config = dict(
    n_layer=14,
    d_model=160,
    n_head=5,
    n_kv_head=1,
    head_dim=32,
    d_mlp=640,
    vocab_size=5120,
    activation='swiglu',
    norm='rmsnorm',
    norm_place='pre',
    norm_eps=1e-05,
    positions='rope',
    rope_base=10000.0,
    rope_fraction=1.0,
    qk_norm=False,
    attn_scale=0.177,
    bias='qkv',
    tie_embeddings=True,
    parallel_block=False,
    extras=['capped logits'],
    init='trunc',
    init_std_qkv=0.0471,
    init_std_o=0.0,
    init_std_up=0.0471,
    init_std_down=0.0,
    init_mimetic=0.5,
    optimizer='adamw',
    lr=0.00247,
    beta1=0.9,
    beta2=0.95,
    weight_decay=0.098,
    lr_head=0.0132,
    grad_clip=0.5,
    warmup_steps=403,
    schedule='wsd',
    decay_fraction=0.882,
    decay_shape='linear',
    final_lr_fraction=0.0,
    batch_tokens=65536,
    seq_len=512,
    doc_mask=True,
    train_tokens=328200000,
    steps=5008,
    dataset='wikipedia_en',
)
Each number is 128 + 24 x the weight over its row's rms, rounded and kept within 0 to 255. Layers, rows and columns count from 0. Numbers have three digits each. The size before them is the row's rms in percent of the matrix's.

# layer 11 attention query, 160x160, rms 0.0884, rows 0-14,32-46,64-78,96-110,128-141, columns 0-159
074:104099085097153159137114144162092120116170106157115137114116119138102133169160142136146085126116127149085105133146156093170117096096165118141120153110142148123163077109085144145101134131109098138134086158130135103081092127157105167106110097134142094116158129129124109131114120101129152148131164108112124107129114147136100156110146181110122122097153166145142124126143154083146164128139120112118091114078113112153123120119125126126114170117115076165147139133102143140080131105076136
050:133179157132144102155134104096140163167091154102132195159155160136147129104122085109130178127153122135138149114088115173115145145145097161096121115135107115114113175124143099103171133120144169129162132108137123140132154161098158127142127157149096167156115104139124113106119142139100121099118100126123125140113168090152164117143097108117149063169099081091129132113105153124117138133117137153119128168159148151111120171108124108118154116130146161114135109134144105164146115133156119
086:134086072106145137125132132161109117135138108131113128137123110119126134154129149121151098108130099169123099148158158082146088082079143127120105109113120126114185115134094120141098132146099107145096127146153121101072099114143132153103114093149108081133179126159115108110110107101119159122138159097088119141125114180108101157112142162110116128140133152113178128107142157104116137105134112096133086096084102090135125107117133120145127177133116095159146109117084128130079132120097121
060:134138119154157107126141150156112084128186153170155140134136115111067169114150115085144121104167106108112114082084134166143129096109135116113151155152147123119115087127115145137135137132136155113126115160135130126126131097102117111160168137104148117098130108172130140143123102132168122113119130172129120154149094124111107158073102156113137094111102173167113113102137138099184159167147116117135092124098068144109125113139121109142141160111126123184148129126103134147136133084118123
069:133161134194141072134121126103143159132110127145165129130125177178090130073126111142128197134141129109123149084121114156118149127151101136118127146113121096155127131114166123115114142145148156114115140092108159154167168146135114097106134132146117138131109104098157113121156103174089160132126084154143138107130126126141144115147104116123135172134102125108124137144128119179088111129113155142116110157196126147148136163134141094096098079156123160104134124115153104098125116158124147
065:125110106126116155123112137136147143091113095130061112166124146138162126133106149177132156121103103132128093170120158120117126094117176126128130115098090140134185103103122134101105143159139102097114128111125139115121103114143126111069088103129155091147172138070115123116151147138107169139108131085070127117125122153127141118137143124120117165158141091104121158158098154153102096092134171117144123133120137130123110145159144152161145131178105081126136157104106103117097136106115103
082:127114091067124171127131116157071100126139098128083116143135125106153151163141175135144078130109112184140101171159148072177123128105168114159112109104139131125171113129100124132144105139099085116100127119125119083106090101148111150104109112135145099133153108153114131123116137083111145137125157116103129124092121162130097155108137140111120108114136141125156084141139130092120110129135111095140128125068112096135136105112114128133126159146099099133119153132112157121070153099108129
070:101126141167122147101130120112158131122111119129155132145102169144073148117149080109096177155123152064159180098125097151137139136127105077098105158159144119124099129108138125138144113135167165157141161138116163147144146134124160092128134184150054140094094105108115122141158144150134167089119085158162104133146129104140112123135110151096176122109124127156092147130110121122143136107129168112121127123140132146142129117107164135101134107112125130151150133099120135156135092115150150
068:097089101082149140135124136161119093102120122096133110133138122128129137118133128150150115114070144138113117176157195159145100127106165105160122078092140110132127137122111116154111105121118072101146127120162106147099128118129151155143114092132144138124141097119106113143104140101166103148121185102083133140132117162098130141130147119117093130177143120111078102139149130106121124144102144113142105112078141088127131101143137155134118159135129084136151114138068127114060113126104123
070:102078115119142111132111142111128141140124130129166127106127130128096143137119034105120144137134109140090158101117147166133141150124085145074155142158114125090120114166124116123136144106100164159163131152120140134147160170128118135142138108144137136138119127184119102126120149142141072124126081120123125145110137136130109131111119132123146101107147140130107145151114140092155217165122155148083104124138141141162141120099127133096099130070126160157174165111139113141147133121088143
059:125140099106118135122129178129090156151154119095132109089086137142138085112133105112120076133144123092134125131146153140102147115116129123154123116130100107116136146166109108108115135129101095123135113120090111144093144148147125137153138089135122091122135146179114098132151133081143122116148133132162121115139123111120114105116122164133140165123100171078126168158179128120100150134129122089138169126108141170141122071073120191104113154110139108174179090116130152161137108163149125
071:164112127134145100117121130110154121146084128105181120110124119112117130111136037136134112109126153095150123107155103161121124154148101125122126137168120129110122138133153104140138137143125127179158148142120098123145165174089143089133155128119126172099131121102140105157113097152164096087132070167191104132119138123153156111155097158152139096157122145133107135133123109074129129163136123150134139132177158159142127105149134168080120123074134142144142124134142138152129127154151131
076:150084142154132100093132083118141158131120141122136138141082137120102126089140114135115119133130113096097178106117102163116157127147098113150150142155146103143104117102148137137150126082075136099146164131129151152157164102116111108122157114157080135149108103114174123120147099175135135124141113146164096125166116112138137086156136096156127165127095166130105118178126119157112137100124117112135165134191115138146158157175155112089133126128143154118106131150138071088138119137144129
061:126117140192101129129152122112155137102156122094112094132139148156139154154120145155119133124153122120125170127139112097119186133155111148117167112119124146128103148143120148115112101093155120106145107075103115091126166137160156132101127132166132123159096144121128120126124086116135151137131110158161138116158113128116110127188128125126122137173147136109174123113107153174103108151094130134152151136150114161127134159173087104136169091124105142100077170065171123139153122090145144
086:132139141151139113122146138096182162128114163095135119165115130106120122101132078131087126137159114118159126079150129168137117128133100073124121132147124137123101114150184130137137094138111162135139127168149143122126168141116138116141165145140097167163078129116131147170129105159161139089153088168143108187121113131158130131170084140136153093155117140114123116079144137132134150135137121148099157126149162144148160125185151158084114099124099144147097119143171125141124139136122111
354:102108101111160135148111145149113149117165116158093088139129105127091133157153151140148095112104095166097099143144164090151092101094166125139124102113132168122148096122084150154082145146103116104125092165128141118086089130154109187116112096138144094130161106131146110125096118099144138157148160119089136129116111160120130158123166159108118142106151144117155127140132160107147139146139148116122104112088129110119100144124089105147142167149140083145145144148099092128094155095098141
109:104113112112166128139098140165111136115143131147110119143132110144100155158128142114155080114106103161135090157150171101145079111090175108124132091120145167114155110126097124166102165151116093107116109160148140122093099125133131165120122086130143093120156119143130101120109100096134113142144159130086122159138114144102122158102166167107108149111122158143152124148140145097144127122159134109118074146086101116128125138108104113147123174129152101165164146144086079108093135097096130
091:096127110143174130172121146157112110142162128160118135190119134118093126137157150169157109105120132151106106139141166120141075113093136103130110152111125132110130093106097134150107153153112148095135096181149176146065110095146152161128130118117126124112147110142138084106108133111110162153136138095103147162122108161131149142118126141095123100101148156145128134124143168087154172138132119109105122124058144121108083134117120105140151164144121136160161135143100105125095109128105155
128:142143112091161124163113126158104123123172123166102109131152128135098152171142158106143088109084108172100092116146182125169082098087149118134126100111133145111145105124124138157118153137131104111135087182101125111110085140133125145155116106122139128129171103145136115145103124111126124128126160128101119158141102140113150169115161169146131135126143135141158120097128153089118156120141177127131090139084107138135105125118108143123145186133153092152166150160067093124107136115118152
113:150159150152117127104144118116162126142090135111134131108139154147161107091116111085089146122139151100155168098118110138082173150120084136119109097124132088116102163136190120115143090100129149123142157105121115130173132157109135123104122136165091151178134155108119119133154151133114151115152091138142149151123169112127102094165132119133137109148106102102104120101146109132092119108102143140119149132176140181139146132176142129109125097124129165088077101119168145168162114141129132
078:127106152195122121119148133126146111138111148124120164121127169174154174121133109189138142105158118098092147138140115123106140121155102164163130079128111120126133109126091171113100188137142160139158150120165167122149121172166114097082142141139148135148123135113116102145139164133116174150124116082123120121158086077115118092127096103141133128135126121148110166109126150159133130104118131135133166161151136121128133136170146117143167074152109103163113135117160121100138126106126105
108:129099090119152147138111144155081141101150118131113116138118116103097142171154179119155085123109113179103086141125150107152063117093163115175125140115108151105158103126106126139097136152097086084123093165131137110089109109142126160139129107126146104128171103129156105112096129090126136147134171136104123125109104169109134144138143147104109149115158155128177120106138147094141120131122157090122108131089130113137085111099099124130140170136144121139155144167113109127096116119096165
073:138120142130144140084139125119086122149084080152112126171134127111143097106146129114116146115126109167127136160135156121112117140135117125147117129116148156140111113129062172156077111143132093111082173137129123127093127129185146159144102107159079100163161137156145121202131148125132116095129104128107088126080105144151106176147129168091153166131106163155115155111115102141116108133112122142138137111098120162116146122138178140115129127112114098144135104093151130137141154129115156
091:089085116124146170120113143157094174109140134128138123135119101111098177150164172134165125111108084168124087129135142115130084122120143114116144098125138129154151094132102128106125149144168147115109124141133151117079093135124133122133122103105152101140149123143148153118072110108159158142128170106093154115124098156125116166094111158105120156135141141147121115139144148100144145137196179136132097080105109134114110137133118146149137158135117098160169141126089081109108173129131100
073:104144156121093133111129123098123063100127140181125128124159093089123120108110091128098129140156124131111129108115082156123126159119099131163135110133146087132127157137128134128081122126131129117136148108150126177164128122170147137143088133159141150142103122143134190110132122155114108136118061129139157140120174152103154177092115133131119154135159086112139129114105072134156113146163154113167134139120177139162122154099120152108104101118116162092108121162164136127171131114128121
083:145100140127167136149143117133102143126159097149087108090134122108139133133124139122134142134163172147120095155161115095137162134107164086212098121112145139128145108147131125130122117110128096142127087139156115164157122125117099153132135130158150073115113109156141119144110078127117107134141190150142134087138120109114106108094127122113084165112131142125155130185132141136194170125129098124162122097141124125171152104143106127136166149150133120115145092144130124156120136102135186
094:141135134140097124082144119114156119151124131079122149124124133086136118108125093148121138147139116098147138117088093146092162150154084135121110151112139095152103174151163098060145104097155152165109139099150123142169154136110165072114140164127110142136107138123102161132153146125099109101118129141151158104148131089158116100148075096131130116138093140155108119108140116119108090101132140118128144142152132139095146111138178138121104094127100180105106134100149164174130141156153114
105:149118162140099106149131106128143144160133124102142158113140142131124147091104091072137156162157156105081150110133089126125170142131139101146134128168113114110120149101155125107162095109141149153140127117129146135133119124131150102111133139143109124175091144139141141126168126168143106139153109118160130112150139132160074095150092078118141125148079150153090122156111120184128135105129106099106157146175117148144164139169107147115148086165134146098079106082140119107156139165135138
089:103098198127121134111118132143123120124138122144154118133151150128100098116123140145153147120196147125171142137108074133156178124143135088154120157138123139131096084141118133140140158130153162104125158112152126174145162110142143141078146113128121090127100142099157088115188110101129114149095124112189118107126112149135096113131118118143123145111112155137135130133117088178187120130133127125139159128160114147138160130107130120088089089145133119138110159092136121106147134087130174
097:147098144137123103073141110122138107124117160093102103136140134121121119093096143155129119142144157092152095089129086180087126099154096148070119174142160146126130129165167118143124125123145152130132145102167137098145156106159125132102139146105116130169119143154123151125132149112101112118134105113114133161150118115179111120157115129137118133129107112110109171143102091124143176145110107175106154144148153145131166128165102133130114108076109131098118127129185134141203143129105118
058:115102129142153133168122124160066075118111099107144161129128121143113149149118122071136142081131126125106078112139143165149131145118122160094122134138142148132162101097122097150140170118143148144147135142165087119083150114136112116122139161102160151144134112163132111112133113132146161098126147126137109146138157122104133173110127169094125072121123110159143114093110144092132156131147152138120082116105118161096121136070156107146131148104146159165165081102086126131118097130099109
047:098108126148139069109122114164078069151124088137126142134143114116131154138126155072117136086129103124130101097142136122144170156136116164123134139112107152122129130128102096135148147118142141132181111129128095116126128139128115139138150131119123136119136115174148122124121138114105140100108151126145127112125127115115096106105106155110114071085132085169139116086125148097140145096126146156126071076079123112092107138109108090129161155154137153173187111140111087142143143091085125
075:111104124151159126175120158148092095115117097111122173115148122122132162153112092098155112113118140153158102142187151141181118108132124145116137111156109124139165092132141109152111148139133149125119159161162118123122151131112145119109143142104149128146142132162104101077135111131141142094118161147117106164141161124105125164132096162109160084117150124129126130130144119096129165141153166147121079130103132165107119107063170132160101131077150163155129113097097109149107098116130080
080:113115139143177102132128108189097082142111076134132142139116120105108153127120121086152155120142115115130088097137151146139146149127120149095136157130111150121142123116104077129131150147128148149133122135146113124125124121109128122149153134111153135119137115170115140124112105125128124103134155147131118137126130126112120146111093176099136064095128095176134112063111167078142182130117150144146077102083102121088112128092132101117152156153148144173182111122072090143126122114100120
078:166147114134093151110119113072161166127106162147126093140116167144141092092144138138127142132133133106113158138085117114092132127114108130153116137108134128139110132140149174095125120134136116105140153122097150173122121122137123150105110126155067100122115140069155143151126136144103132149123101106146145119147117141143122096153135099148122168155113147107142171172124115174116079104119115099118198144152163115156131157198115106121146098137137109087085146144159146139140121131139165
067:121146098110123163171139165127132143129111142146132137142154131172188117154145095162110119134128123137146148177160105145150121102143127147137141075168165098161131162176153122146104123122119137112097164147142151121136146115116102111112103129148151146143138133132093131086146163133115131144099126141099113151114109151109164106166110135121155152130152101111143154169172111152134094173137140090141161163121166168152131108096110161125104100088104143087097126107160138133129127151185133
086:103128109129161142127137148176113093134147092111090173136154131134165173165136137096151122119079103152162096162176144141176114149122125162117151125155109097144154153129129098146121131141136147134149133138139124089115141127117151117115154136106175152127139116169106136084097111102150146096125168131088101144105122175123121131108100164112119075112171121121128120116160137105122147158151150145149085112068117127113115106068117123136121126120145142143139114102080095145097134129140116
083:127117157155100117089122143113136087132092129107149082119114155130090116094161132118114138144144082075131119121093133146142137131144121087139127148119112116149086101146108131123108122130126078128109157122115132155168115146146116150102150097139080078134140119125143154186126132139114164111132130130155105124147123110147087117150077157118165159111102140163170155155123120078115132107116140143137135096122080091135094122162155125128098097145167142148090154099132115113114130088139184
088:126108126141149155123122145156125122108098105137113137117138086140170186151149124125118139099124109094127122182140139142168123145128096147110198114147143130125124157148137104156105102125104145122094113162156149090167116134147100128122168105150180119132129098187093151102103152120123151139123170146072118109079119155103118123134107159094139125107170082150130087113149125076104102143118184112142118120086116140134106118104122133146151122115128158126170112148118104137137137135138127
084:140086115157105109109112122113112102115130095111143089093147110090054091117122079118101128120159146127115127097117124151174158127110085085128114137131129165097123109146103142114116120098089130152156113139113092119133155131133119143141144101176149123135097108182120148131135090161108131098135108142184126138173137143110130082097091149114137148119115180150120125136100140121147144118120117135126122099159113125154158147152132163117118138152160177160143170143132149110124119111086170
106:137086145126138099103120122092127114119120146116097123108177123108127111149124116100142171143136122125167163123133103143191149146102110148133157122110125150077108111133123101097112082131115095135152130136122099126144144152101186124150158130111167124133120120132156096110154115126119136086104119105163128124134133093156101086141128158140125071136145120132140131141201160123133124135138105151180157138131127099170128110165085160085101136153128151173114153111174136158120105132126168
110:162120119132108121105126104097119103154114138077180129122127120117117089110110078117111113131147146126136128060099138125087154120112113100138106168098137139116135125088111114097138140142142121147152136088135100175128128158123157116158117148157100091137107159096149115191122120141141110100134113129173156094160131055160095110143105100141123121154117202143107124130129120130136167123120104135102102133185121119133136117180156129125112140154115131153139166110143150126109128137112127
124:125092120136083148116115123113122148125105134117134113135065185092083101093144110113081120132133088101132135128135134121123150134121145104150098115121170112150134105110119158123153120105125115101087135102118142103150120136153097169117112138135080096158090098117147148141131136175164146157129134121136144102115080135122105104139125103144121204133080173124126119178114107107120113115126103101103113071141138137140111101174135103113151142128142082117099142167137144133102155110127144
097:091152107127099146146119119109163144125113126166148105149090169139149112135177170161125122098152129119162156160122103100141118109133113150135143121150112124124093147140137159122125146099157147089083120144092145139165166143130149143108135139145119122093137124124129164096145131124123141194114117189117117117099117130117162092146141122126104142132088130113119163129118105195085075144112144114123176114132119178156118156138103154120170107110116110094101130090168108108150125133161130
106:124100117130111130122143123133178168123119186091157096135103130100097093128134073126053110123163141123156158137128087171140138131115099084135102165113153177119118119143122124135142098120135131107140110145125141152128137112150132134126130108153130122154101142089124108144136101139136164102154087166159130115132119110139095139145125111137141160146075129131124137113125126158121131136106121120144147138187139187185139140177137130130155104125110135143104164125198131097102095143107123
037:132126129151155091135130145123141124131120135150135137124126133110111124094159078161120132140148138144117153106125083130157126125147123097153135143130133107100109124172146141082090153132133139142148104185127155155107139150084134130122151152126165118125113108130145100107124112143065130121154109156165136126161142085192118165198078151119148088096155129143114130126173161093157173144167131130137118134142106171130098140179125121092113142100154150132136126160127108159101121113106103
036:134138180126105102137173128088154142130174177115176144156118147137127126117137123161123097135193107100147129136105105137086119128142105153151122151161139136134107124135122124109135122131117119130133160084132163103157105160130143101130153131128143104069127155119145120154190090162113132119121129131149122142122115074107112129179125088157137079134114123150154151139093130173148148133134101129153132103146096154111103152128152138107141117126152153114077073127137095109117134108173158
077:104081108138169115144101140126128114127147108146109162134139113108143162128176071177166099126125113143128114149140117128171107103111127106130133105119159140077141125158109130110071143155119118116131123177141159135112116113106144128111132118122156114155138117127147101078105114119095134124136148099126099134112108117176178169180094176125128090103170125108136148144172153094119137149167159109144096109116115166163093154130128142109130128116139169117135162132141089129103113117106102
076:127145170153111117139185139119140140139167149142159134125140153137102146101168097151126115131206134081126138110095097137117140114145121140151169148144133143111098121170132104112105158121170139112145138112113149138132147135116133109126171127148130119080111138132162113151161078167098121111136123140158131135120094112133116130176106135144139053114129106158109135128109152155169174159139137142137130109142105193099109149144130133105121125118144170142083116126115088100132105092148142
088:153156137131143136125119099141101118119082100089118099116091130148143119128058167119125162125093107149104120122117156128113149136125128136077085124092113117149147123090133162116183118105114138156103146129151112142140126108134107140117071158132119126129142108119128173127129174119142129147151131078097145128155151164078126164097146118123092181152105097104117127139102098137112074087113122107098121171141145082113152127121129104130146149151106119100163106143132160130150124163106105
101:108098099112147164162107132122137118111141114137046127157151097136171152164157129146145111099097117137149107185151141121165113112110142100122137096128130165118142136134123141131107130153102090098101104156137132117090088119130148139094100119138160124174130122133128112086102146093136142129119150097076094126113127135127193135159151153130099129122143096101159130162175153086110101159127169109118136139088153118166117136140101108169142114146130125122114151119156111112103126096127112
083:114121095132136127153122158131131131125152152152116168152150127107164143175187102156151121128153162148148165149164110137147110163113121123090122093172131127098125144145120104136061131113115129134133136155128172086147122123137107128135153109115188156129126115144127081112111112138117100108092116143130106152103099107167129134142113102112146043126133114100148141113131140084145147185122144141165131100122146168160108137131107168111133133117138155136102154084147119160134144153153139
098:148132169156134116131143143134135159146124164107143119095131148125098109095123099084146100136186122111133157100121111133127146114155093165104139172175111136147107122144129125120144135105140154131155141105120113134163152094079097089123148145132122127158117130173141142156128143167145126102145103165161146148160132113120092130146068125144153128110121140160091143082095091110156156158171093120156125117180087169098090128111143123114113140103129172151125118158126107150125126112114170
107:093089145127161110108106161130147156139140147134051128141144114148172151154181117184133125124142113153140136159154124128157141144135124108154166070145126152125092147153103115171077123140116101108114119172112149104128136109131108125113147067136172129130164137133120101106129124115102134111125135121143091127073094147155138150152132152125165127109148128139117110142169139109127116158136155119162147099119132133171099124131101163102103104118153164127104162096118090136108134115152155
112:150135145131130078092154121119123131127123126131174140122140110120105142078111087146109110140173154094139131099135084136137152138151098149148100142126169083098097125148129113132091118123138157146140157162108117149146179163093124141165166139133122099102096148137137125140150109151104130094125115189186124129146146130130115109144101162136141086117144182147104107090129114118130143149128091161128117115131094154130175104130133165101099152083184152153145127128125153152143104147114132
094:131122123105089106082102142103146093114143125127124134094138136154110097151117122098115120115137137137127183109119086137144153141138079126148135123120146131103104098127119127155125105115124106167155136155120097127143152144117166096171146134124148137141129125123130089147147147136099115095093116139193131123153132115197097094149116142129166097134155155101127133143167157153118135109119110167164134113113120097158131103157092201098107120104141112171111156071161157145156109131115154
144:181145144135118091111128088113091108145111128099182110091139130162111106134081116073086154124119131120121162082092101141109146153119100140143108151104102092128139112106151098107157126118172160169126181123147096162139165156118132135145121154129130139080134121130106135174136142170121111098125111165168140119156140106141090108124072121117147125149112135147102121116137090138119145088101076154134093128154135099142150105120149142125110138141117115145143137090140163135150127147123117
115:128132110144102128135104096130105170139122127094137085130067158118089125117092138086097132122110115117091104121097129141071129118136126122109106132119141126121146107097142164124176135106130156152133138119146148133142126147167128151133100150139078130139117105119138153123098108158175151144153119099119139093123141117129105118099144095156113152153077135113117147130114104160112092083094101123098112098170125084080140141136111087148166123164117112104122104166089110070152151133098143
117:089157114108118168176094112114131191114140134162127121174134142100151110156145173140163124122108130137138157164153135071134091128124153106105161142150095168126136151125103168162126134141142135096106105158109148123122090153129123190122103155110132134117149109106162152126114095066099092156121153147112119117107127102112175148143168111134096110125132134109145139118135147133140133158140152089135147142104128162085102168122091110162160121140133121104139148114131102126121165115152134
104:157170132131125113119159121156152123139096116133159108103142157168122130094115107064108153133094163141124146110141089134135131135107118128135113172098133125114153144139190086133129093167162170163103129091124128123149147145146114106141117150147104128105086135109110106125155159146106137127145105140138144134136130119138091110157095152092155129160111142148102086107130156130124143142113122116087093135134146137155137105118180168093136151118099125104095154086120140128109120188081074
080:119096154152158149129116139145082121101146083144147146134119151129071154120141102161165116117121124118112069124135129139167119120126139127133142156120173106122146091082108117118127134120108114124109124121155143100118110126125115145112143138130151119083105105143120103112116059135124174119155175070131124116103103132142117159127089160107127123128124186146126128150125146106119159096144121088157094106107085141115114136117163082148097141138148139120130091144106131098078083081112090
067:100084132118149121115120152151113099120141106149114097109105146120118148111162182150158131114134123122123123140107123141126177139116160177160161113120146122122103115093129129114077126088099102111125125111103146105152141092108111124093155121125135112143144110083148124146126094114080122143134166106129142109115100075123121132139128166125103150111130125156124126134154149103079178111152162122166130106105135133103136140155131116142059151146120160083120107138097060076084125095132124
106:122105136130174147132132166161083085125143086175107170141135123110126172140173097177152106102120121116126104151151112132181127104113129120137159110162158122124150115133109108161094132144108123117103128178163147106102088115110136131103133117133145108122158103164135115082091085091111141106124165120143084132089117160134152152131091163104139078114153176129120122137136139105142143145139148078144116098098107147117111133092127127159109131134142134150114125140125112124081125084127132
107:131124117139134144160146160149086119106161118143106113093108172116102139145175124124135117144119127119098107114118138120175170133102139157158163105129127129128109111131132110103105135097095106106115123103121160093188120095138115118102159141123153123134128110149134117143128095127073167141123149130166129108130107081160126108120089171125145146077120129157154143150122132111105177117139183104170126082131113143112103129122134096131094152121119145116111123135101070087064115088133150
106:151149131151099142142123111099166195154135153091150110139125143119140112124086124103100162112156131149100153116082120111077118151165106149086095151132089144134110157146136131091164116123172128131144159113121116160120146170165158115137099153144094142121087159102111115156132189163123107144141101162124150122138141125138124145136150085139126129156101091116128135125095121180138097117111106158096145148148152131117146119143145107117144103123102124087128124108177136155161121176130134
099:086085104102125153116119137145119199123105154131111133138149109120154152151119134155139117089122122114131129153184172104153091131112115129130113102165159141127153147123131145150112150160087114126136109170144128094107114119124120111100096138116115134146143113139099142107104165085165122139123122146060085147118116175101154112131153135142128148131123074094154180133102121131194097124119128096097121139090147147110103141095123110150164099083118121108110117164119117141151114121109139
114:117096114120151159137137152169098107124139113149129163121133140110161161164158165134144087115109120153161122144158129140164114121124161102133153108128128118126129128117115141155122124120099105098121154152129154098149091125104133139104152104130217135124163097173151132096085105071129116123140177098118090132084130139110142154103094118117108112123145132127132105162172130092098127165153141106174135114091141123105131141090100110167113158146158146166145139122102111105096147108152130
105:121121112163108160126131177132153099148099127140129138100097138097111096116166073140157101126164119129103132098118138097160166111137133161188162116155120130110096142159138126108095105113131122107135147134119150147170156142129114127114159142135117128170098139149144103090168119148104187124136115141161124111129151112175117161141094135151138142076133153141100129133120126093073127151144126108157121094134125130118096154134149121097100123142146164126096140127171080142069106106121110
102:117075129105119177098123176137114118107110147136098105125115105145178176158146113135167139110135091134141107174128150116170106122118120111168172092159126137126136125127115131141096134133113126114123117153137134087130125108121099125093130107138143136158152085149114123087087149099140139140111211138102098091069099134135134137111137127095118126117140108112086106147119145140107101131121189108160108093092145127146097113101124137139135119161148146117142147160102107133094102141151152
106:155120127162128135086137128104141079145133112143138139141137120117109103095119056079155122117184129104163119085125092168128119133110107146175132155127126131110110108143124103136095108119135133096139134119137117175121149179118140119150155123125102092154105136130146137125160101181104147093145132127175133128138142129135132136176065147146153105139156147145092090091139145150114137130134109150134118117150119158131140154171127120104111150164167140169142138150104133160101094114075123
082:073106149110149102106122149133137116153135106115130130123103107118121147116148098124124156127122126132112142079117117106141154158102136124207113127119126161089106086129114109128118122157096122169140121135132148131125133167146140128141152114143132138131154154147113100135120069152151105101106109102158126137158084096151066123132102144096148137176131200110101126191125165113174103132126127120132143093112104123123156123157091173137111138134125099149139116111124117140104082127129189
100:135159162128102108121103108107144094148140141102154103130127129134128093126158069097132157128121113117109128086090114091087130146130099151113123162110098137111137121142142103101128133161167157186135153129134108153135133161117174117153149115114144122100138162099127097171124123197108108101130116136159136135152095115176068136161084085151136089163108142161094124129155156147121143127114087157140110139135117123144136124167146153106109118140149110128126141074119122144115150160108125
109:141120149134092112112134100118108157132074124107162123122132123085085126137064066110112110107114146105104155111146110117127157156126126114112095138123145130134171140097157117120142102142108149151134152119133139173123144145162140120125076147158063144129088151117138112126132126165161161108164095162161141136134119121148092096136114128143111118142088173101128137124083120157147101065117078140096113127169158114146150146095143120122141124132108101110096110116143126138152119164128147
089:123099142128113142111086116110117115114138138139135153158149108121137088111120153129168091109192128107157113110166121134078102112114103074119132107136147156098111141122141164135159107111145140086134104142127099148111151143123133165131107144130107136115123128134174125114139121089191117126143122144110103135116167131095180116120102089156079139153176111069145142096145105180136074156143108126122149133133161145104122159144102128128179099140119145122154144149128135081121145144143115
# layer 11 attention key, 32x160, rms 0.0712, rows 0-13, columns 0-159
050:111136133139144112141136127115132152129136122159130065128085101125091121107131140159110140156150127129099138136130129123110154104103137108169183124098123136082108120136099185167094111153112164100121094173120143137105069165154109164142143136126133129139124093111178100144122145129115138162142128121139121130118088133141133137133177096121109133109129087116137139145074176150141181161116152135150149093115139124139112158182084099130147152135129109092116154134121074110114144112137150
107:088123076101148141161117141159093138099173115164118097132137100105099135152103159143150103122110093173101109162108164103134132109095170115143133108124143145123154112135098160172100148143121116118113097152161123121106092123145130169101128095133147101127159094111133130135096118085156119149138165110122136122112120131112130157094165156098111127116155133128169127140090137127167157146137144125125098083104125124107101131113093129159141191163136110127151172139093125110120174102129157
079:079157161114067124112146136109152184111124136116131115116138110099127111155150120133147153139102134117077149121161095158132135129173100155177143149142163127130141137146149159123115108119100144133175081149088126134129115130084088149126119130132120138115112134106193131117125148182117111104134107153147107105114148164142128126144141142144143099138161144127122126185143148177108151117114125138114143122174126134112110180140089128103099109117181108100132118173136095116156149121142158
069:068123102118134154112114132132117156135165132138151136156136085114097148148122175134170125077154118184131128144164152097080108111117141097134109129120150155128175132123109205130098129116126135083139097102173130143089067122107114145137128094171114082137136097102126125118128131121128137130126169105112155141117096151110127178144122161092145120116131137118132141175124136089162109129145139118120101131114154117106090154135096114159108149148152119139121176120108123108115147117120126
069:162120117116145119111140106155121125148126130125082161096140161110152141141124106063130118151107126122173113096108114140136113156128120144083118116130081109167137118130136131136134112144137131182114123086136123142097150099181131085179156108112130123128149137159103166193149135107134121101100135106135101142157161079116125134126119088124117095134126124152124100113132137121167149125131114160118156177103134117113150099125168177152109157120088119153145113103116160115099140163158072
087:174176163161144094117158146139112135103151111097137130101136122129131113109137105130139115140107115101121128085096120162147142149160104131151133165123163126149122101138144084138106111123095148150149112133108126121153168088111084118128082156091105139183142155183182143056162120151131138092130100144106109109141146134129166105128107138116125136122125167134083137109147151161102088119103138090122098108146123146134145111114154159121128094138144143103157090152143080120125124123115144
075:113123078170129133122100131132133174134151128166107113134126104146101136097164128142157086097109115101118122109187116105122119137113106139160126117113157141148156132141129139141099152140140151108151095107116137121138131120150086140102101119142090100163128109142143129067138104154128193115121148118106114101162129134131133177169150164103147142104173145101138165136140146173108146098127138116119115116157111084108120149149082115125128096159119104172124140123098080074140114098094114
097:152141104125145112107106129165099105143142140090103123137065135213128120112155151117124133135107154097141143105137132127151081143126111081124109140126115081129138125142161107095186148125181121164123100092139115136145125141117096051124104115147110123116131126175114129073167168114125145133110123137102133105158125099100102088122120123146115115172118135106105126101141125129162117135085134122117112158106140085135164136104150152125134119104089112144136104172130106123125102126135118
075:171105125149135102147152132096138149136150107160117117145105187131138108115126100148107129156140085105114103121127124137160132134140147190100107141138111127111139166125143136160088164145078117143127099129102124119126152142138161154125140124148123165184117136157128088092127125123170161152113095103099080109177126124136151141167114111172101124122118146104127152151097148129087135115135114111137151094180139112145097131080123081152126082124122121109094099112137099115111095106090120
115:139105129094118096155164125151155160145101127130117130103127126135096099118127143105095145156117150143129149138099145124115124146088168080112120101114073148113078138137128151081153125129103139139132126117095148134127120137099178135105138124101188169116159126131109172187133131125064103148161136098116137141135135070123111128081166089116099181111141104108118106134129109144143114124120127179147135152105147152129144101132119144130118182126083114145137119134123173131101139138141124
126:125124149122107124108109105134158180130093139097108150180078183148177144130126132121108168130135103096156139141130126120121093153112125172112138119122086120152135147138113140112146126140152089133133161109130163096120102149157178121155140155082148172145147146084107160132115137137130113154109136097109104161133095122140114154119117084132119135110099087137098086111108150135091120135105143149176128139114171130114144110143151100133147097128091099119115097113108169147126121148105070
085:100158097119121133149136148116107147116113116157126137134119160156115115108091156129147172137129154137162132148097139146118108177125158122100123125131090112156135122105098132140155157112155110123168098116140107110173133158105152147160170142106144142108112111086113152148098116095127111156080128097132148119124109107119105135124146105114147141134112074114123150075087102115160173149126130147114109148066170137118158108114084141120146165127122076122089141184109180118100140109128133
087:168105139111164146094112106150094045145145121122146096150111112182178104138116106141118138105118127134156090159100142145133164070098126126097116138082155112123160118132127152134156148128128126129129136150103095120128151102147141133165131126117129133149114106116103138140164125097160166130165128087113120160133160102075167124105133155132096153086148120146123113110129132133111171139149135142122113111168150118164133109135144110131106104089157125163173116116141100089148157152109096
104:116111135112119136104105136165157151120101112138065146143134079169113120126118095144171124123119127150090167128137121091135151133107123089183101136117120163110143174137104125122146104125076106153132099168102123115136135089125074094116097137146139151160119134153139125086118114144116179093144124158124135122156132141119133111159132160137112155103181108138139120128149166132072118115114118084130126136153085133152069138137130151152134139119134143128138128169113063109132115151118151